Weights of a small GPT-style language model, trained from scratch on English Wikipedia.
Size: 24 layers, width 192, 3 heads of 64, MLP 960 squared ReLU, vocabulary 4096, 18.3M parameters.
Architecture: RMSNorm before each block, untied embeddings, normalized queries and keys, exclusive self-attention, value embeddings, hashed n-gram embeddings, a smear gate, an embedding shortcut, skips across layers, capped logits.
Each number is 128 + 32 x the weight over its row's rms, rounded and kept within 0 to 255. Layers, rows and columns count from 0. Numbers have three digits each. The size before them is the row's rms in percent of the matrix's.

# down: layer 14 MLP down (transposed), 960x192, rms 0.056, rows 897-959, columns 48-95
# up: layer 14 MLP up, 960x192, rms 0.0855, rows 898-959, columns 48-95
down897 106:151055096131073100161101163165126128109120173170110119104172137144131134132150104186111074115082139150134099156091155137080170101164150139138160
up898 095:177125107153100095122176142096129103082180129171117116175089101146158101158083134140171119140126139089194149106112150122155111174051142158145110
down898 089:158139153112128161115150141203106111129148138156134121108180123149105089086182115149113163104173157103109149165156085101118083162147182070073100
up899 104:157147120138113107082126097132132103119181138175089129107166152111109117095106142095206052134190158200128104146115122132181110114056117132079134
down899 090:160154076121093143127183092181098167126140098148103093078131111165223169166156091172115189116032129116132121133077142149103163093150186114136176
up900 097:127113068093167147110103115078120131063145157169126050099106077156190177124116137109108160144174147161170124073136130112162162172121099068110106
down900 091:147123122112106155138059168115160136133127144125099154076106158120119142100139110118108101168200109090130111209159084126155142169173098208134132
up901 096:142113158141103044149131148078137118100170151156093073138159115117141118096145160113185156051149067137170183171159087151114081106150117097096125
down901 099:120137140132084158138133107151142141122129124171156085089138119128133138088138063057119160138139157086116132177136209133170112157113117138109103
up902 106:140108103144168105144159110145140153140125131125087103123141144141123119142127160157149153144119072078184113089103113149124141129074125148198163
down902 102:117112139124086123079134136097104142171123115070122211176148180118131062143107082114164138173115045131184180133132152140119165123129146114098095
up903 098:133139137150179100111146083207122073139095128136116127161123140133113190124175157079208142119170113169153152136154160102083121142150121144105128
down903 102:103153146104135175109183151119102103179123088188131131152091117141147135118072102048154143147213157176143107166129151091131122129129118118138117
up904 101:097079093077134091153178158079148200175138202207110093147154110103127109118139144206162141127158120066102122135117121155089169098086081102140127
down904 103:177129075134169110086108158137162181119101131092149123097156137140127120138064148116101169164092184150148162153098146099163140117110144129096140
up905 104:109152119159092135158157094126051108115120122105117148145123151090127149137103205152108104094103078160162144136069146176098089200111143147122133
down905 097:094103088156102077215131127115088102163139125046108112142128171174150127148116087113055112115123136145145162089102120164131180164145127102129140
up906 110:109154148116169141126133145133070175070082201144072166150099120088043141140134160118124114172110118112148138158106139102163171113122189156161082
down906 108:104172169125144126149073157190130102090101135179102125128099143102124136086163159155116083109106126105117142126128129130112102142140111183166133
up907 099:160079104197124115085134126157164164114141125196169109108136112151130079141074107148147080162151131200154145124099098135143133145145091093162149
down907 102:105162074142183122158151217124102162191090124182097126139121147142102166161109140173189116148140147170094093118090138121147133154120133137114147
up908 097:133121119104135087054151132107145067131131155119120119173146046105147142146111082138129050154156095148147141159151107129158127098142139111111146
down908 101:172102120159079072142120124089117156133111140178126099069128132140085104117126158163137137175147170146135117091129177071189152102080128118133097
up909 103:112122168122144175153122128111109119154181162084101103191120091165140157164145047100187121104128094159174076159074092106130103107123077173160141
down909 098:169144086125140097109117170083069106149137097074097112141134110086105115126149097129109100098145164090104100104135107159123128158158074123119115
up910 097:106168177127176050087165149136150095052149088160196118155134122118059108088149173154110061181124106122160109102149168137172147200052100131147117
down910 093:091178135115103117118149098141097118184167110114089125108134117119076171169064111129160116152101107153137151073057095100102114129141121123101127
up911 099:150094101103210161153108139098157140063110121171101170134147153084125101133139130156083136123081125115183103126154134151139127135129167092162084
down911 096:151126171132152103131135102094147097114160144115089132107130119095085079142154092173169186164151170108103130107125206062118088064124102174109086
up912 092:156083124171094113149180140057083095155109173159084104158122089159102116142100138116153122142225161110137139079185084083117101156117085155108075
down912 088:082105158141131119107117146118139133131111075205147149067103089110101103098165110084108120130177096061122138153183133119086126109143151134122111
up913 104:145131125149125154153185061122118184115139106102120086135156119144082152115107069143117076155130103150079133081120113110179063070133161139135099
down913 098:144090135179102120132164138131139141133188167075166143110098083127140121138117042110064106123106167188131156064098171119131112100141137135200110
up914 095:088143150100206124111168164144117144125138158194161121119099131104162123129083130134111096127135095150155136144089135149069175089133111104190191
down914 098:122143188144126159176181204118149142097150176099197178100092164131175143111111145144079138106105122169130088122095149154176114141115146195144134
up915 094:147148129138125116159151153041176102122123164165096063108094142154088127155115159160119062109062119082137162055082113131104094103102099131160126
down915 098:086135128180184127172123175119095095090113130152122187134082070156129123123130092137153106056109116075139098120169158183125124131126104108155102
up916 099:126127077116102159143168091126071085164174112183092133173128152097189076118114099178157149151156157185167089123189136152100085104077084138092151
down916 100:100125117076136128176118144123130181102087137147070105132136142160129093148163130067123174092168149128089126188126107183111096144089165189059130
up917 103:104158139192076144154128111140123133117144152119127107068101123160139116149123114149117187100085151171174076137092138098180118152119059110137131
down917 104:162129070102121122114115092070137145154132088102152113091109130084112107134141091087122182159127113084102147158120096116084114138119077118091094
up918 098:066072196175118093107156142098086159090137121148112129074127122114102094145086135135091176154106096149142162118113101134188118208079125139135136
down918 106:156132189127162124144159118154072109099128113154133134140181064115156121085076128181130192123088109105102119175119152118130105104125188136098082
up919 100:109115154066121165069167136078133105095119157110168076134211144103144158197081108144132153190123100128124156122131090112105129147131144154137132
down919 106:108131137130146144094090162180194075206111095103144104107175120140184147127092125144076124155079127097114145115122120177160151083174132156093124
up920 092:170105159110185107102168070114087113090111144152120142116092108166116110197112084107106119127178141145118142068107134154142167162141097176125130
down920 100:099168182142078165129160106160166134154088150132169102116142110077219127187110109146143112133091129094150121104169150088100128136170173112147084
up921 094:101083141142116151089111109130136178105126171179134133091169120153112139133192079169163163168127072163121053106168091150120117124141160182132123
down921 098:121105099151135143127148127092145155121149162115199078105035165149142142099124125068191117176077110157119096120145122108148082156149134100086173
up922 099:163104094174176125159152119171120086152156063099159140125145129104133135137151138100128091120121106111163121073055176102116105120153137162109155
down922 096:103134172170106139110082107114183103116147148180144094164069098089142102133133086112176113110187160129071120145127135156129151106074187163137102
up923 098:124122149155103123077098102127121112089171142080088143129180159084089125132159066089089096102130121092121144098148122117150097144126110115114097
down923 098:101168061132083169168110172132185148133108106151101093092077106186177129104115168117165131137115165151112113131142161078153102101081113100167098
up924 099:149087066130141113058154126118160137114187080127106101134162105138073192135113101105144164129147154094158127125143139155177109103113104134127094
down924 101:126131137117113108115151136116111156137102135146155174165089131129155088141113118076173111067133139163160106135113136176075124175075147168128112
up925 094:116186180183144138131142125104137124123105122096136092196139120150091149164148117119106063047122120119126178134155188153180082154103113165142130
down925 095:076121168146154118144115148093115134082148137124180094104096087065215146141094098149132102155161124055173110208118124131116110107111100149164163
up926 096:138114149120121144113092140114128156160177125171092118106162144077121109147146165203108105118096126168138120087053120151158133134113098159184170
down926 093:126131117141149125118111141131139134161116135156107141111113117096064118193141161115105096133097164069101144147147105110135158151165116178084137
up927 096:126051170142154087145175121113117121184077141130073173145163139132133175121187145162142099076139108140163169151064106140132100188159115133132126
down927 091:120199171149149112139184147140171106074133153121157137116110103136112151152113140081039134145113162091156133089146154077114146117142099096129112
up928 098:114089105079173145118145115131084108150135159124129094183131114120081142102123162102109092123082139121181104162147057129174120160134113132175185
down928 102:096064093172146095103108129088138144143151150152140141149089103136142138144070123141125122158140194117162175142134159178095121109130125096093148
up929 099:102128111176156117124172109136215138143157117118108070095130151157094123107085140113102155157100083154118163095093128073145166179131147162180083
down929 101:152105118133121124126162128149167096074161121150145054065116060086135138109154083155171103106157162150088031163087098079063076110117122164107123
up930 097:132142094135194084090150072146196138112131182150065102129154135084125126117171163175112112117099147094073165121152122111083116164081151173161090
down930 101:067082133134106176168151085062116123078083160118106135125087130097123175192078092128139128163136106091089164131196080171133139112088156174138156
up931 100:167168096120151156096140164100089155139158197111134095154135122111153181160126169125078129208124091088137113123115082108201137163093140182112140
down931 105:145154099103147133143108133140104157149071081124186085150183158085184174172148151147070145129092178140148174108114144146142198129110147100124150
up932 090:149156091144130109071179066177107105142152140105086104127173128094130100118105072160086140089096091134099199069144066064165150161123147142152149
down932 090:094141126106147098153107141193101146070072162083102148199115144170101127089088139200128112101145118148134098170123163167101154179127137124119133
up933 101:102044160153149133139098110127110064091152168126180132112131102107153130149168076140087168169086144152176077154105147132101118088101135064086120
down933 100:139114174165121155093116092115125124140178119099117087125163108090139092178128113082091164093113119141113113120170097084092117128160170153100069
up934 101:110090104095068083157143125111089159129198122150163130150093129143106140164099116185133101079121132128143093111141159131107093107104104150094100
down934 098:098124128104123135151155148108083123130177119143145147078161145127170107108131109056111130140182121139145120078158179107111123108142153142135163
up935 101:100150112116130129165088144141122111080136122181120128122152124102131130155117149098131094065160079179145184145117098133117120170096120149106077
down935 090:149146102156113127184103126147115151157096034150157121116167199154158071126174156210148146103160102151188094160113155132130114148152139059136111
up936 097:139132069124158114174129121128166146116127137145099159087186113153072136108154119181192084095128097171127139061159110121097118086155066117153111
down936 101:107111098079073094141119158081174097126096179100095065169082116165134140125167067178120108127166130109141108085107114127162107151139127124177064
up937 101:112179151115100090135169075146127123146215130101171116121097131075097134167095094117144111169097118195151138102135166093117080138076135185154150
down937 100:151077146103087110094159138126128130176180141104157157144139124126131106126109128112127048129135138110071179163080137110061178097151143151089081
up938 093:159125136145108168084175099194118147161077119145118070123146071145083172118149119105186118080167130173152122107065110087105140134081109095170118
down938 096:168102113104082129121151082103076100136134052068129107104145141159101181154117097121137153159116148058081211148145116163160083136096133184106081
up939 096:149103129110092133084125158125089136126158100168083060086082147146133152096073088133184139132094099105098157106144115117120082170079118112081168
down939 096:205104121099147166137141132133202145197115136096124160125119120165112082112109148100161137191132101175134143089038188134144127149086108050125117
up940 101:135124133067188101122122080191090113115193092095151117146149090075179174174132109151137142149168142151158155077095109154134154149136083138101129
down940 101:095122208154172120113149164106135142072104133178163112107121121065122094098120188152150113135128118175092159147096144175141149114145109090173123
up941 099:118127138106160129105155129126119176077099180131069147144122110143153116188100177150130124151170072125152137145160172148121156104141142116139095
down941 101:119116107132122076134083138097115133107133086156154070109128118132122143105089140106131112140172145165173184089150110147217081132193142126106154
up942 101:090118158125129149110142141182110137094204123124144121116148101146124121078191160217078135132091174110076156109134095076137075171092150085105176
down942 105:101151088175128203136101130111112153124118087058118114098123132177160084142107124139111126102115075148112151117112124213143107151176154101130187
up943 101:116159123106125143140161120124071133128169073123153097183095083096177138066090150090146172050161210136083160187136111106170124143132173173138141
down943 101:129126216131116120132138125110133158189132140112085131157134064140098128099134117097096081126172121108134108131123121138154063152165150098109093
up944 095:153178119117115166177093113137116109106100171105162148213124098132097106157126121147160091184095128071161118074124111081110166072132079144137086
down944 098:114145147094143156080139141083151141114130090124133151085091137073134158085178186059153137099135150106167154128062125148209129121147111126124099
up945 106:135136084087178111096149116126120155107170115159118155166204122124094180149101149146082058137119124178130138091125110161138055158133131116123152
down945 104:111061069122097130180107134131160128159148111126147127132107151182173132174128075151068115154138148098189104083137133151103076188170136123135121
up946 098:082153145111156115130082086192126155084090143126160082188115084146099088172147149114113101115160089096086120083176111112172100103136128094124161
down946 098:106085174110092158174091151119118122115134143071138133105143127118137097148081122079181089146156191116144111108144174101112133123124122140144057
up947 090:140184167149139104107120091098124094109138147103094077152114106129087157138070109148104152078112151149085129139097045122150141189119151115116133
down947 096:123133145102129168101123142162143135123105212149056180111144093120098143111130087116076138134159150169141093143149142136102083178121168161171163
up948 103:134109130148089107164180152169141147098073080150098072129130095117135160183113146168144118127142160103123130116093181166133116074096090091139105
down948 106:136118123109153122142129122107170081140093112086075137139126126166127140125193102133136177114140065109157089132131119200124177142158124102138142
up949 107:167081158088121182073124139054187116082147127119114070130121154101181123143113155110135085181071154111146103091101084145146117111070164105103179
down949 112:165124130159142146104110103171186160173137120130071152140154181170099122141138180082146121137124122097140162114083185175109078171095151067110108
up950 109:147136141142122172072130110096082164108174143147140087157168097134193081177133118109098107089053130152167158142085067137151111070126122150133109
down950 109:116176164115110106128185085141147120156093143137152154081186125143128084135089117144168181101148141123126132181168073156112090099096123083127098
up951 095:097138091082114133131121094119135137080176116185110118107126187150154167190118124157106155158124188156168067128160074110118152163091154110109186
down951 089:096126094134135108107113152164063165140147130137151167129162083099112076111157168101164080131159127085108119145154081109191124135121128110141131
up952 093:122101124161212071105126107131119161164110151105085147144162174157123199195111185112090092163104173108106104116099158118087096159114113154104127
down952 091:152193183173124131105144162112145079155155133076135174117151121093136126131083100117156141168147128099126159177106147105162100126229107139120113
up953 098:092102168149124129132136089160149111157114122082164106140123111173131154141114162172120167107099079198105143081175117126145091083122074109134193
down953 102:121089099141166161134058113140118086122164106181080132165094114144134134111124141103173154151124171145095136117195077073070151156157100090071161
up954 103:137144141179126121137153098120154195173114119093060196122126113131098119118186155113121114104091128120125144072123141130120101131076132172164103
down954 100:092164170124087090076120071113135128101139195119090134110116113081157140091163110158109083197173144099160184124197135121147124126122148162175141
up955 095:173131064107161110157097117077121072142145199094113128152108057096115155118111110163122056190170125120137158169143070164111109091121125141133077
down955 086:103087179127115079157159093176157136132100136153185136097138188109160085117194181110130069157153148102159135153123094141129101137151162136145099
up956 097:148136179148183121095115126130114090131097142120132106130098146142101164197091076081064146172168151136157168076092132139148129156112137137160204
down956 103:123188123156120107200127140132172136146039150095119151140084148106167115095190099145094192053140159124143068125095154130154074075151119180071094
up957 100:121188076149093091164180152097071113152132178077098110174143119134157202166105154187125150164120148149116153167056167151175119197123141135117125
down957 094:129187183168129163195108103114127101138107112153172100115128124104077119121088138102136139124155075133136081113116122077108093118130137116176169
up958 101:145120103088148090124181148114155171123140164116085095182079125099117136108151141156133077159064189116134109148109143103142173117099134138160149
down958 096:118079071122147172175119094188131129082100098154094121130103121075097105151121150132112104144163137171129161156185077186102144132133085096164125
up959 093:047112131175106090130139125062140128147101136104173055123162142143158104125169134120099140133089117152120131132119090086165082177131134084142157
down959 095:152107141162115094135131073136134159082097093095115162048143165125153158134100126147087177074115111119138187148120167137154093090119117074093121